config.toml
d_mlp = 768
activation = "swiglu"
norm_eps = 1e-05
rope_fraction = 1.0
init_std_o = 0.0092
init_std_up = 0.0487
lr_mult_o = 1.13
lr_mult_down = 1.5
steps = 9482
Each number is 500 + 40 x the weight over its row's rms, rounded and kept within 0 to 999. Layers, rows and columns count from 0. Numbers have three digits each. The size before them is the row's rms in percent of the matrix's.

# v: layer 6 attention value, 256x256, rms 0.0772, rows 36-71, columns 0-63
# o: layer 6 attention output (transposed), 256x256, rms 0.0794, rows 36-71, columns 0-63
# q: layer 6 attention query, 256x256, rms 0.0564, rows 64-127, columns 0-63
# k: layer 6 attention key, 256x256, rms 0.0575, rows 64-127, columns 0-63
v36 094:555372558434556532528465521554522488544510560485438463496519539610449545467483374562518445474517514504491488507512555432470487538475429509485437516516461478501542406445471514536517524472587526
o36 093:570434527491491527514469407553482535537453521571477547526472433499490577551508496513518523518476475510475481465534425551483469552498420514490424549499471456453487467467445608485453528469457515
v37 098:480500478491414472538536451530461463540500472480490512516483585494544473546465516546460503519563516481540484511463520532468544496494511530449537538441423487541451434454519501534500545465428494
o37 098:499527538467432464507490535506494463459494526486526467479526598457545451511529410487521500505401547463514430522515569449465483507465547490538439432510464504434551538505497536546446452511471389
v38 089:490480565524458469437507476487500448499553510530441492424474490505475471466462548479500503452510533439507518490436522458543528505473556500440441455549586494526457444473485476488542488498500562
o38 092:513509482438488491494511524429486438520445471492473493462518495466540486540488537507452513438481476524477469522508497540466543557465535499529434530503478503479463502539499477510496474469513492
v39 110:481526489489503478611556513485527542531463540510498469461501506504477434534501519531545430495517506499470478569487456489508452466455533512445526506473489497521490447491489444551493600485442498
o39 109:539485486507483583514547535440540530487459477477502495493542492515590543496504441557495461519457578435484456456474512467561566505528579492448502461499482514508549456473499541535566580422432466
v40 097:520560509495553476473629428423448540535539503559507486508436506499446482521472489514574586576452460486525479445520498487476541404453517494448454477519544485522509456564523477469455491517451569
o40 101:487529538519527458502616550506556485478538501559526452412540440562486473530428560427516475515479533539490505487467519519546476532469516572468467489528522576467501481567448541522447519500486551
v41 102:518390462486490468488443586536488540508482601498537509564510554481542532419591480544554405530502466487472541502523456493486548481430579457458505424500441476502524466493465445508423511486552449
o41 099:493493531490462447511445551476524544478421440486515519524472498512552485487557456496514534548537451431521541566526473495622491466510559556461472493463536572516538488556528463481511536507476473
v42 098:505493550450487454486518534445483474582489572533512482437500483464562528496451479496492473386493490451503395558475489451473500493452584586516499473516519547579526488545431453559424487466440484
o42 099:501510439485512489475526500554486484473464534447519499473501566396514447533534512476499513414545544484516541485483459515474537519579597541475557431541491542441542504529506444466563481512447519
v43 096:517535456500527537394491517507500534566486500529538627496497447506533459454554485509478453501505479463465473472489486538481501493540556434492498469536495496517551449511491521480541484574583507
o43 096:481488502541460525450435527493535585488420506455552538543472461517600492484514541462486476447540444502482507488456489467527501463491498505495434487463515487441445465574522465477522552556482517
v44 113:496546593448510439441444519488508526479386533466546505521510480501479486480518555482529423474518540499500478581535531551480482543473465488488535536498509524496514516585524467495508551510513553
o44 112:496470464493439525568538503449539521468437498534504524510488515502500459515503561562527458415456470444467498513508514478491532483466545489472475553451512536483506423517529464566505491476588512
v45 104:482577546532503504541524395459489503410526523519469448457546537471492485459481499458518527593563498608520501540499526521428464410501490450550488501472496526515476464458511479460527496485470500
o45 104:483519497544440527616546464544492450545498491528456448541493450491540583471430508517488534597499544539464486548481547530469497436469545526478566453439519491465453446473466469497443501543541480
v46 104:431485508408463482538460494467464427549509513506504435524452560422524480487596498488515432415558536493529499507508494535539476556444524497576522525478474536466493465443424417508520489520451460
o46 105:492437469533475552484542547517579521515505538509486390497473469467515453432559470502510502574502542490472484511538494487482563498491433550557597491506515542524500493479466504511467499444526474
v47 103:563512565520526456525499513506461452619479540484473560473437465506457442430493549446473486493504516480506456475494485512479471467482414507500459475547468555470455427524524511490457471491536489
o47 110:491431524430583525489495462476472527514530496548514500507485514470483522489487562577547438549503519472451618467485415523487494525474422547494493485475509566547482565484536509490549453560472611
v48 105:614486578498497452421426412552435469508477543597558445516508538538470423479509515495545504554475482446567507545586485504496508461520508475518507533480501518475479484502566515514532527592540550
o48 099:462499441522428532504396489451516455466500494542437471461462537504517531459522466497458476534534502528466395506516424576509450495489509452422468548546548456480518450485545519523476497555550518
v49 101:578506548469519549453532461533521433514452497604500552537526561533532451532498525502523533466573461445534461488522512544499490590415523500495469524517504467555485471502521423497446572507489505
o49 100:581527530514537518473494529507522518540507455510494527477482454532428520469421601503522501448509432476430509510479474521484505587486618505508494522455506479436515533516579481524456525432502549
v50 101:408555500533512466498470509489500441503548538506494488484500559503438499488502530466533509541516506515470472524521572546485524523508469523493415552488480572458449571536418475469457504420415528
o50 098:466450485481432508537558507498488407519491542434553506459461560472516525496507504502519453462492525485481462488487497491493533515481539440523468488480496497533470581430545482518472527457467523
v51 103:517473551515548513553556498470511428414583526494406475457599462453542585523539573439488449518539434547497485508469460545541447477535439561450449471471522543570474522492554484445489469524555495
o51 102:507422487490550443516538477554472418525541459522454469515492488447457549477470503551448493477489451471523518558487493546480526459505570582614437476494518484566537515444531569502525500511576522
v52 097:555475553527498476576535498517543535464523494486523555516557573484402544490456482471516474489598514532488526528533491557502523462564446530533429552487448540548544503462486455423540466541503548
o52 097:490505552584453497472506434551487542482552443484541461499474451558450556464510498483458486539510463525465465530525505508449484422521514587534453494472533459529467552491508461509453512448566459
v53 111:483436470488501430490505427509546492460476473557543492484543522516444526458505536522511553500515513474603536503453532469499468534506518470478534439548473416507463498469513545511549581522510527
o53 114:533546515494439469555515567483510478544532503520529473466527521456489446503459514526479480554572455534407439534497414515444453524530460540496452491553442511429537447497485505564510461524511441
v54 101:446533541494470525544485417538467549521522440545485472522463573512414483562583528540512452535524478534573498430488432496452509486451509483498532508479465540502531475585500553488510511499477502
o54 098:506508495474441548553522513484479546541533461514501483500503513497538469477487482515484512432534467547493479548493543439526418513460550496529498450516463521473503497560497484512479493457551522
v55 094:498527583498522530488550567469502527465509550488541491446464489476485459459417538539496546510527554456507428553473523431494502542550503484465486478471528530476601473543498530471489429523472514
o55 095:523510483488563581505466489509441539485529491474542510525499462486527460432482500511528461561531569422518504483549494501478590553476450514457486474535549515485467507500544578428581541500472535
v56 102:472462494408506577533462507511489450580498506505470492530461523462398525434530548512480409506495413461509519517508519485449469570525489506519461534468493497496468480481489458443527523486504453
o56 104:538481450527478520507487491444561510550485505496489521527487581513493532480509391437512422532459498491516547498470536487479554580531555488537483513423505562520449561502542518504546510470527514
v57 098:482442454461510512504456495516532525445461563486456436464472483533525468585463531568509510544465533433574558569449530512492519519479500499478510495420540546489518430429452481521523474409483516
o57 096:472509570477449537544481470495505526451502490493529525440457480503487450529518455506522566459522504489482468572466492459496469524631440496544523512548501489493537487479540582501516532503495591
v58 096:476534446472514482532498550544486482505478373505434519491457484544403464430511499486507525471519500625477601454460503473510529456555486504514484466514420457441450552526514471497558495495494514
o58 098:524512519441435540510522530499562463534466523488425496469524521550414528527504485471464484472507461599540543439547535583477494477498505528455549503545516517458524534520504538541480483500483531
v59 090:436466481526541493476484551569457469502511533461437514493543531555502493482516532507518474496572464545462510542436580429547534544510543503429548508577514477505522533485526507527476502484499471
o59 088:549535451510514497539506478535458504465480524562555508549510497533517520570546561435439525492486482481500542521480450481541546400504496499477583503455470525502500488533500512502555468454526429
v60 109:527508519467483547515483500506569555459497548575532477482519553501617500523494552463533538516450529524476571476485538386538465488508452548554503507516492535491570488404458480509545508548563467
o60 106:488490507429494497521407497532509524551534462423429503497445408448491505541459528485499535459516447510495522505591426504548539525553488518527588513558564553517489489499465523463485491477520527
v61 109:468514521509415448539503457514425501513490593537502506568494540502524438469440538501545439482505539522503535540524533535452490518440527438479558503542515504524426565479574541495480504510447521
o61 111:535482393428409439502468504491501487550519478479512583469542494584502497505559558624481513487468533466482488487500539552531451482493507438466498512493470505419454538477478488545511537491486514
v62 103:546505503514447485508544436536559500586549507497485500571443610499440602497492471479430506555549455489536496418554501463484484524493454522498518452515423504501505510480497536491613486493568506
o62 100:526541518522435524546519486517525503613494447433509589470473537550468522461500551498503489551496455450467520525512501479478429524461536513510528473455485493509532453470451429526501425513515548
v63 097:535483419437569523425521498504563494503511452583502553550495488474520480493482428489508517502554526481502449472393493519453519542479499519524577458557522477555531468487494384521407563465565582
o63 097:566547506526578490496510496524462443577417537549510527505465448507482515443404484511502521491535528459509499515501534438436446516459507488461504517513482518469459447497452500519481584458520541
q64 088:500485477459468499481527510481547401512405501477443520469505455611495460540533456476494527469492510534537425485474459485532537544600500511488518486514470457493543508513495487529529506415480439
k64 088:445521485543460538498505477453510481545472526482572563489512509384501585469470477505583490460578540497523512502519406580505556530570482476503487511517480465575553505496543485529464514546462523
q65 100:535543401466505550461548552528502569471505460516542593445529543594569521533533546510462497443546480503446504550505547536561506619466498550447556494458496540494470538460510498454519553500539541
k65 086:485534509466564409516430560502484562461477523472515517513468502549530512543448561477516533411472424471554565500481460440493466476526528495453526511503444460549525504473506566456522524476481569
q66 090:565479411543489457559497503512512472489434467500514469556522548538479464488475509511436467482476526503563504478481507464478569494502502385559435483551499567528531491505500478495440582406470446
k66 095:478458453490478542505493489526458416515516487516540516476474546500547475479550459477536525489524549517458497473571451552519445524500523471594442480487454404530537528512521503572470493490484482
q67 087:472416436443580486506559458536532524520517572527526549453522527505466492493481483577500513433473561561480492524607505459478489551499463531461451518465496519478488468487536545535518532470449521
k67 078:531498495494450516487526510516486471504505457498520514537481501544516544555511462451562535476491465534644528516475522457483528505554500559551540486434552459491541524496485518570486463471558489
q68 084:499520525409585476472566525509583465507526527499524510497493490527479431479516546490502422537509503541526535475543468468530480493454508529420475470520508504457440529506514513522464503521518552
k68 086:476515516526591482502493510514524513502574533453566519515445491492532522523465553564498510537485515553481503622488455378504442501563476530522534550481542508525502516480461522474510530505534519
q69 091:536558485586521453517448504541491490456478467447573563514458552437504480518526475469420504549512492521529514475517551532458479419455516526504518518405530526516500518485541552501553525538537492
k69 088:478538506516495478480510495490470531449508441469434487513516511538507452491525503475504563435469486409491477542495472485572494453493547573558505493479499565538420458431491499488461452484513568
q70 090:447582468535482446391466516453508460535457472513503505511576501518527566499496458378538554523515497513481471476454503475535520553453519535477556525392465460525511480452476551494519546471552441
k70 088:551440508471503513559555446494501495371541518387542499456493461477493550444525417526434454555500486518445461502463565553484455518526426515470518462517473534433508507493500527478481468474527540
q71 094:443555401523473469449449476486489484499449454478491432586485410536495538465495483467552537485541484511600474445402484492474453474588511571512455473472491453492547504498557536493501507492494461
k71 087:507357451498447493485494478580466393496567471479504487409527538490435477487475480460574508489550556449425506479543433501471519446543451520597544503490505438553542440462436524487493517479464464
q72 083:471515523550468501512479487469508463552474417502513555499516530490497540471491505473479501558462559476498483515554486497462525487482422602486467542548566468501485459438556559510539558497517506
k72 088:482509468431521500442482507465405519432504563488458594439494511499495449498481479444526413512473537539509512473506508523555447494499449487593444477557497512530567483508542472494536479492476523
q73 082:465528529480450459522566461461493481540455489510496418476469512489489506509529416461547471511447575475474497516536440491528523474565472506525526471477546558575554506463492508542562497450450475
k73 086:508484520554563456570476511482494525499472491516444542545515590457479508437473465542477510434495561481438497546518526551448505496473556504416459588534577479475511493497536535461512510473445513
q74 082:468586497553453516532484514477511472554504457482503470557448520517532466470485479493496467501411487509553500576513481458447539455508535484495485491453506523530496497482539444438601570450582490
k74 090:436504449477445558456484487429509481456463479444498496427542525479464580483453442543504483518531546519420516464507504549563496426424465535551558487506494527496520464488535529508498523477482488
q75 084:522501514469513546515486525495512550431544469464477498460441499472469478519479588510553539455475532521531438550509494474511524570528557386427511528471558574495460465557546441560506468473502496
k75 088:566485525514530506504533503452562531566472469478389520530475525550499486470576491491489465518486491504517499512531553499487461561448629496489491541537522517397540556534505491498431533499431517
q76 089:480470489481485497508552506559490486496587491532539484503550430514518522538432552558507557446505522437505468491525451504558491578442510474445485490541526503477537466488532447574440468561437556
k76 091:528507477499510475439529458546491477501500565466484491531498525502450520551522474490514535432557536486585439546539525517512445540524475471543492455527536532494524510453453488505543530509522505
q77 076:507454450490561525449511525523511539496467445546468510511488495515547471460513498525481514484456454490458558495462531498536427550501428589498520432540472419525472485477477536504478514582494507
k77 084:469521542552520504513515499464547487506481527538493499611539570548439511580500549552552539484525414493548504497483534449547476471483511515518444438472512540472505440474521467505555517544420530
q78 085:530518489487547508526518481410446525513477449459413555490522470523562531539521493509528524489446583463468472500471534531513504421597495520466529550454428555576550587463553497528534574457506486
k78 083:606475508504447459487495522564553532500469481506451509510545538496500480430534478547444527429457448543463515449474521454449524530553481540443464522439551412498438445505548514512513550510514523
q79 093:454480495485522499527555526512505525483535453510492498527562474484427482502527432569551465578527467537493508477477489512442464503543524541484549457487430475541496444504452553590474483537516450
k79 096:502476481498512559479471447504589487513532445558536506544498459528498508502451585465517470444457462496510512480577482486510513518557502518448556519462489490503428545477493479482461460482428458
q80 080:513459493520428445528527507590452524498485490530514450505493517514516479441417502582488553446513510466472495505447530532483479536536538558577475451508471480523474418401509494559486438533443510
k80 088:471466467532492486523481489444529577471473551561492439552488516539499545518495533467470504442484496539549498546545513501484476532506530462534460521496504517504440499485422525541539457472557449
q81 085:511509564515477497476561487480508594455527518480392509507542491524520473511462525489560513550485495507587528494538472475438498519532493484499470420461448543463454436494494469522491481425510529
k81 085:488478529510510466463506461581515479472575492564435510513502434485553551416520492580533523440487443561448535552527582423490468539492488454494493461457536502531515570478456536488489488528542486
q82 096:545570483499400483482511490478491517515509524481560477523527498450531500491443574501514510510559515477495501478531487563479454496501548377541547507485568572481542531492418500463519567451465538
k82 096:547461479490517527484522456488407498526504506491470523547538537512600500507607529486551509499474542487421462481441483502581518485487424563496493503466464483511516537526502479505538471493520498
q83 095:547427523552412492485504518528451548461415498445440618483512476550486430395529563488467544512489495482484476417497447486459505579507540497481524521524481498493513540537534458433467486471484535
k83 092:430561548457479475522512521482445563520560488490534433537484452504531581447520499500499462589492488521512508479444515497495545567489532431559527494589432470470442526497431549500520411432576435
q84 089:506494508542483519521528593484493471484510492448538444548557439559562529472561478465568500503509546524530500475454440507575524443514530549538464527511449548541516471448451567498506492467543391
k84 095:529498534506508511512526445489483572457582500526488499500558548491564563488456504518472487529450502538516451503492524471415468524528490374553524465485533440587460507514498504503512552434468412
q85 091:459496528415491490490526564478529448449532514468558509389553499552463499478511542562555447438498428517533528475521516539492522469560550482513445442474467468407521536571467520497515508540505455
k85 089:487496503515604485549489515527506569486483500499411475482477455484483519534460516436439506508504472486484554544477473440487520516516554496478492430492482555505487531537505489469501560367486520
q86 089:549496464497524485500479525446610496466504541444471498476531457505520473502571505534494494551521479536556449486476497502495523492533543538525486438438493505443481483487394474458428476508534498
k86 093:494520487487532482513472455472596502540525523480602473456503435504526382493503534508528540539526435562499464477497589457487521495503513485418481510545532409521527552474571485407444484580549513
q87 092:568539554489521557569584451482515529555559487489460633448527501529503455603496479493517512491528445482503468524519495472501491547438495413463504410486510543447481502525464444544548527411480519
k87 092:515506474477635526475529499538534494516540479553563453448473506498529498566517470541516580461514484538526475484543513513469504556604573500490492455439504491541477530485505488497516528494507576
q88 098:516425516454472525498556482492489532469485485502489514502528533592469520549484554602493539531494514502511445518537533510538561455513595518464466486476510492497474509541532470546472530470464514
k88 094:491520535476499535506524501504438509522528533519533407455503515600473504513505565526571523450508444540401540560528499498453521481534473489566517446549518482524518442511504482517499495537454463
q89 084:535491523575549548505498508529510465486394508521508498564484520520533492534593440558470474553552495503458521560510496497467339431535485565469514490473470452487528417493483500531423510496523526
k89 094:519538463509525439513465501483497513602471521523472542506464541548541457488520533510499490528545526445435513509524526545506500457430513511553471458502493545533564476497487445449466546542421466
q90 097:471509548519424520553471463474452549548556499539488514526505498442480532465528571471511500560487474517404521526574518478477493458534479478468471553579468460449468508515524534472439542546560521
k90 095:478500445501508490548524533482492497536521530472513530467497456537438473507487533563477528456589492542514541458557458534425471474491531512471531552473496453468478444496485531503538544590492476
q91 093:501464505518455452503480424564571511458474577520497526605534533502494505516473535536495501520521473509488548445429447525545488548510496506525450461480490410601567516519512500481544498553501537
k91 096:461531508531544605514479472431459459484538513509499442567475458565520493519510501493537474623506563541528462492512498481531557545525575535525522514494469532529476495519478535490468450526493529
q92 098:510478483534534503503444448519518495478424432545479448531515488411431514529555452502465539502537511506550442485509482493496490477497533402504476538577492518528473528551525498519490487568561526
k92 099:485511533459430400460506520399526545517572470524499435548506514501471479541527496507522446486473495529499508565584528623496494448437492488521480581495507512534477419430491556530493497489468524
q93 096:451464510426546488429452511483472552500488509473587461456472478546534488508493512514500439470501467459485466523475453483499612463516545590523517535582461530487540500451489468463517500474467523
k93 093:489483430558451529458512463598473473505471581495444496469506550528499529543434546490494505499430498533519468557438545521505491518544527491530533486540447549503509442495515470503493551464522503
q94 090:462492509503572453494415498511420485501468498498527478538467450569458426565445545486572540488514543507555472496484513530486552526528394597478526431499543509517472440415460537500587501523493451
k94 093:515466526461513492499523511505533495492480490441469508441534519449504514500441478502586430532502443488525502466503510480575507501491560519559508490409449501517551487505449537487551478430435475
q95 096:490485505479506505531457526508425461551575416521473499456499480504513496462473532527553566463524529560533457564490547556457602473503587568508480498486511570522506530479539455526447487441480522
k95 092:482553481465541514488530468529554503437583520584482512458473513547536503430456494545503552494503447531573502495493512472558440593564520473513532494584525514532503510508585430490482444436509487
q96 101:515512510427532544499492454469529519538566533548510469442472476531467493393585513496490500441527505476477498441456440413413519510460505482499471496495456489501482494562561467485529537496501426
k96 094:465470428507456537528543486479494506509482502531440507504549522529483423573445563465402531516547484578568457541576479507482504471477486509441429506464492481467514512441535527510462479527490516
q97 098:506499510526508429587508447457465530522553514499486555466489503524479601476470442521498440545509518502430492479560472514448491462457479494556543509456487517536469469466454448466538527467492571
k97 094:490611494499447532535455519467514505465426466498502445479547532537458486456496593481468524508472525466455504493448498444495428572404581508481469475484509597479512476450541463524597497598541463
q98 100:473481558462496512519520596454461543523530492528498488517491506556447528462453521453526534489567471527566521494487470488508503493497562506470458542467434506527571438513458489533564544492592490
k98 098:455492510506505445458502531475442525503465519487552538395494528473478521399489548563454530584587503515501528464433494503501508430439462456473527536521621526492503458427494500466470437513484525
q99 105:458562507442605505524486542533492502543540530445470514491460488604430573470551527477529528434534525505521487500452464532490583534506489545584559488513559496581551466482499446423477499397543545
k99 099:509534493497519463538503493500558531508526516555505510507524467534511455502473519491469498522473518511492520490458518467513536512485439438619510390520491486435531590482484487517524550452428532
q100 111:490459490472481454546576486466418497586464546490493571458581490516549459538443463476494517516466533411458524558415558520502529560449560500494482489494524529519424533463481507538512536561488513
k100 111:531534517445510479478443531490509448504485496517561508462453515501461428556503485396479552467411531518470506460447483486426469497474448606517502460540517445495527481504506478467507533496483514
q101 112:510524540537521492482488457521494485512555534565494501568514514530522527464540463528437521510602527516509463482530567500584512485516464512481508585479496479526509510516538454546410539489429416
k101 104:476492542549510513488527430540523469494499593548550465507494440466479573542435454531452545510496519484513509492527454538471581499469526500546553503540459488499486484493527499449472501529528496
q102 114:559545432532559495554424507449427479549466499563445521505513515518474508534549513525470494447547505493431465487483466527479478515488455545571527394557482480530569505514573476472520469540487501
k102 106:512485533524516514462526486477500547506546454579422499503525475547469446568610516483571536508451469558420477476525508524479473500554501492496504446498554500537431491508542415479496488496541566
q103 099:482425509490508491492448490555539485510433526491538444551508463479538456533427528475463556559487490549573438545456554494503530536505535520438548549515566599474467502470542548501496515464466454
k103 104:517509484485524452488506509575499484494506518459515518506482514518473530483473496502504518575519498517538545484462490470495464586492515526530506542506521445435591582437533571491524476411511489
q104 110:444448470489548551506502508447506446466429491506521468489469514485454505472523361453493463566574528461462536462481496479451464481526528518494498565494456458544475536557429480497472498484462514
k104 098:502523462457487453480550444456431488478606505486569468555481520518469487485449442547549461450543498486497519527424540489497509505497476521540493472527441571520466543465515449512558509490462497
q105 118:498571505468408499506517471495514483518480524429495469440520525456535522447499507493426502463529479470496489508518576507499524544460504475554522553435457541433521519501438537574461488567415512
k105 112:537498521479469510433533452470484447515580472500411553542457468469555583507532493493453496554491471526478453509516621552417527524538509538513469529517525478466462468505552516425557503556518501
q106 110:564482451497515478476473544473487541449543472572469514482467534485443574506457559550558443474522480465534507444464484515531496509539463439490422529439452505486516536449453529586555541543520523
k106 106:474516511503406490485460418526546418536498427508493527376488551410416488501524487509470456508449469522495468450460527530487480467467501488479453532515494512482516560581467462481499529510496534
q107 106:455483526453490464515533550421571575503497451537622435504561473488479476557496544516514477501455433473449470445548571471514547522466483505473533524487516465503464510506449506524518514420422517
k107 113:562494485521458491444512527475481468443449533474481498545521555434485478517518501408508503501508496463536472476470520592443461434419518543521476567588456468505477438446514505528554524465488547
q108 120:482475537469443527434498520529480530489540520507483491421433579569479513501465496530528533556475460505480498558568524492476529528488470416473489524509485383508421559496507535515530514554458506
k108 108:483450443454562513526500482542442541400500530486477512531545482474486515492527510526474518563530502592579483413473497491488504553495537503427548491442474520439440579500491527528470541474459577
q109 114:514474477493455579531437511532564467525506506565522488536485507497525507465497512455505541513435516496472511558478522493445494501465479620531418503488502479555476490464459526462554492417523523
k109 108:515453503488435541508496443427498469528400496494503438517545516478532495480402528483495499547546513508469482499462495448462463504477489506548533531479584492518504491492477477481532490558490497
q110 114:468487546436465490446508505489441564468512573529483440488452527504457529493538547501534442525537504498545461584474467425495501518417406543496476574591488492467487542505547538523425490486548476
k110 113:550454417529472497500534475474505476494513480507477549470470476484506419468494491489495553463436513505516561533476497488484519510446617457521524552467535452522553548488599430470491404522480501
q111 115:437530490544532475421473473505527499472494514509490474493465509485510534487495531555367464535479529475467494546491528493459506464442451475501450488553447432520550482507472456486522536545462507
k111 112:500487537569503485494569549490523488503438549460521491574550502477528476507497485487475499496493542459459504511504465486503553479469596544464470507498470453467557499511506498465488436511531486
q112 105:474467598450501547574498496561535454511448546498529493504435460487468501525530462525465485534507516514565527520505451524549450506550577534481515460509547543495447504501492521464438529562534554
k112 106:571475492536568502450502520452472505504530509501442491530405561520462525532449527538507481487468530486484486473511527559540470432443476443495493481505481478553491510495515491457540523481454482
q113 119:463484566494499479481462430501501471452410585474445512532525478513496539559470561440509470514543541492457521459568543491418442466468531437522457519474493487453490495507498408460488537505459509
k113 112:515476536494580503440555459495508480586534533532504540528429512512435513518450501497518500471444462454490444496528467524504544451556462569562494416477460428490519495465511475458466459542483517
q114 109:457491426531497487532522540523487566524492487513458481470546432547478493471491485448422505533430523554479546508552533498486502505493456567509447474544492437505480512554579581423492541541472447
k114 104:487459499497477494484456487521488503456552485598423510517518542449547422540488457506459500548570472474426509514501538477537496504540496421540539494487508509437476497588507576501501554450460496
q115 106:492477504593521385502489490488477550521521493548417486493520501491456531499507483504434496551481430557479574500585472523444528493474438500518533484569533525507450552502544443478524427424518457
k115 108:540496466505437497454450471455506517496471464486468477502513497517477503501511465506494490499515508473468529465449516449475546547558493464580500504498471535509566390476478524517520522462508449
q116 117:494518479466503429483544475466544442517451561474517504506470431475465519451522459533465474522516441476525457526474495515482496442496398509523445483429530434424547532501455425513536571481560560
k116 110:515493483458410557537516512474511553588445542443480515519495544441513479451441414501559544513572486539461521456494529505520522503558512483531482510513417458515497472502478502515558478563497478
q117 110:566543469568467442602449599507561507580500504521437501477562499570502472442529469508523486543487522588499534573465546547504510445502486495506507606506521539514473505569521427474472522433495485
k117 108:496495485514396541490512502479496519515551488552497537467552519555529526531519501458507408508513559448470504446523447449542472501415476507502578498470556447494518526471482508508441493484524571
q118 114:516504490535540432598486564605464539524472509467535506542491507441482507524479453510470530513466514450495517487496545453503493434447494518473525545541529492517490521426497572541496450487559506
k118 111:488504506437451501408463551513539492485444505467504539438434480527503537465489482462467483446541490450397475544474563496501473464506476525482507532504446487521458473505483461514528488448442435
q119 119:499547534514447559504496472503478507442524517510534508549541548514479524423526488455528459555424486569418431543492534463462447503499452555571529513475485488507493555550484441521519468473526567
k119 113:508460451493508576517423465467504473480489495424515561433515519539460524461552477516536525563504518447469526510534434435452484571491491447484517510562481483439593588507503449526505558531510478
q120 123:472480468545527487514482500454506492541558467458581543584560568503516486491522398493504491573496517439451442428447537488420475490447416483484509501541430481561518508549496491452555567405496427
k120 123:522413527569474449488529443456541473524524494486563506473606517513555567458491460480505432493497604497485486442459529447519545541391469531513506527482525465550505492542439434523494529490548429
q121 115:482461530472420547519406482487487528478561495490550498444510419553530553576476582494393492512480491420411448459519519492513501472504440481548461499466549532515565484517479484537484473421483484
k121 111:573561491530479460575508540455525469507563475472454536481546527562448494556506548461439531468543445478478548475486517565518483541487510473540548477534555539540489442462529428562575507515457597
q122 112:522523577529542485549562476546441498499402505494475492524485595537446462511546528461549503492498512500474495529548504471491527509504472534479597483408536499496519491478496502605469478464539436
k122 110:577523544525542514553455550529462454517591536460598409503505483521450561511468508439515445457526575463558510469479502546501448493504485512462545541502480493491548525566533473486446551412541467
q123 114:532474463502469414472476494458472493512515505542496407501541523475513522534534548476575462496526531506464506558542433530509515529539475556427476545448564490531467477536496522491484466457527474
k123 113:478438496570498466490510490483536498521477513557473455494448539554528533516535438460541461486530485459521499514452473467533472447494419438544504511558497436438399540484530485475536436514530586
q124 114:499523486505460549521489466491501433380466461500602520547479494405497512471503534475496536596515517510423457547472497456500508449543462416548464567537458472497466551502568538508459510506497517
k124 102:460520514499486520457594516501431523489456502523483480579504515574465524425428458464469569474474601489501537514488477447542520530592506549535501536560510387485492535506499539494560494493442530
q125 099:527550506503553527477451482527486552473521507535508531482458450443497459534467427444531411524434482536511570457523565465509454449600455497454482475519487545512526468572502451525479490450482542
k125 102:494465526569540479545498492488499481578541433435499503498514471441465519530448510579551523577520508478451529518503513504508415552513494510464549543519467528476543540494534526509527477492451507
q126 105:487391572527520518489507449432463484466520557554499497481490523550537497531500409540475506518547494506470489500470555477536534533436458518500470533548539459493470508510492457542545561446503494
k126 111:480489464496505546490534451415523463460556497487548445476558579514578488498463489506489508505520481519450489507501499487537522514532451501476469552494554431488511458524444567460570495548494469
q127 122:558511553433458530513493475520457568512537538487524494543463464555489457462495505479485489496433472540474543554466456493531530504515495529595488524449497489514519580468522469453513470503450466
k127 115:527463524410507542529439465478514508554475449436461447461454473552490519496502507494537538492560521593501503549476506538489485520559467523560507520479466496493503497472508493502547509582557575
v64 103:586485583517504443496478478513536464483511429526458531427510542482526503444544451433460516477528482539502471505506525458531487518548537509513509513498498530535507494466482480505505536490468502
o64 102:580484417513462531446494465542497503548514533535509566441502443525482522522470510549481483528479473559501507531497464395536517501529515468489410484516452490449610513491446494459424493540486465
v65 095:478509504481455479454519546534474544504566447470483511517477456492493486466386526486517485454474459478488515447432505498471415535464492529397460482489513496489524457481476466488469534524402569
o65 095:468536447510472490515517411529554465517483460516443440462579490560448438488560455460497508541439598426418488508512494459504520498517482441518435450485537466573502483516562483546437531536467435
v66 107:512514527499495561551465510508537521512489511474500509423505508516460527492438553484520553465507470444512491427523472483506546446455586496502446570530496561507463489521515527540479472574521457
o66 102:492445522513456538473509525624560538559480479592510452553405497528491480544489511493461479445508543560506557510463572499489437554569470418395531484536488523477474497487479502528465515524437528
v67 104:506534539522492485489469457541539525476542542505539500484501550440485448532496520534574553455487451563569531482533488510502509530521470499447510518501554487578514457539449440484547478476496469
o67 096:451489532484506488531556406526501505522478525524534466463521531568475484506522501463450566508564497525412499467556510495438493541455469486526517489521515511506518566551536513445543549483484496
v68 102:515560502454480471495509551460491462553543551487477558386516573497546489465536528499488524547556466505463491424537492483481451555505515525518468539493413438429490484549496551480572523419490501
o68 102:502562553433522542480599486469432501427444546563482436431476515529538449529553569470530574448519427495505532491468527438529479517463580548428420570489602518551519524500536508534488466499488568
v69 107:415487508498473441441541515476524487555512530460536540453497505495492493564461559536431454475445559544499504530426492544479493568505509494515490491449501417516502504532511501392468483568568513
o69 100:520497512540466497558523579442534513462530507533460488462500491447467542518587372503537506513433495485522506477498463547560468459496550515479488475449474506513531503527518534548428462531532576
v70 096:486486496440485550513530526537548482466488552438491539457568458550453520484539511507601536560503497524434428508518521485432456530518562531450530568552411502501494460491534490542523421513494501
o70 095:471543459537459462474518473530442433396449491471484456503430493489455491534512569536523408438518503408597549512441473551480511506508457524552530545479518460496467471515478536505468450508525516
v71 108:499596444538476435445460488532405487506455554531506440498464573554481469547490517495488561504506530490474479530490470529452522537524535480545515521472490424472551510473504484480480533463505497
o71 106:583491551506476527523507479614595476476449435521476592597503532453543449557551528465553533526501495467527471459532502477524470536518458494439483501459502521496448538521493571461486441504476462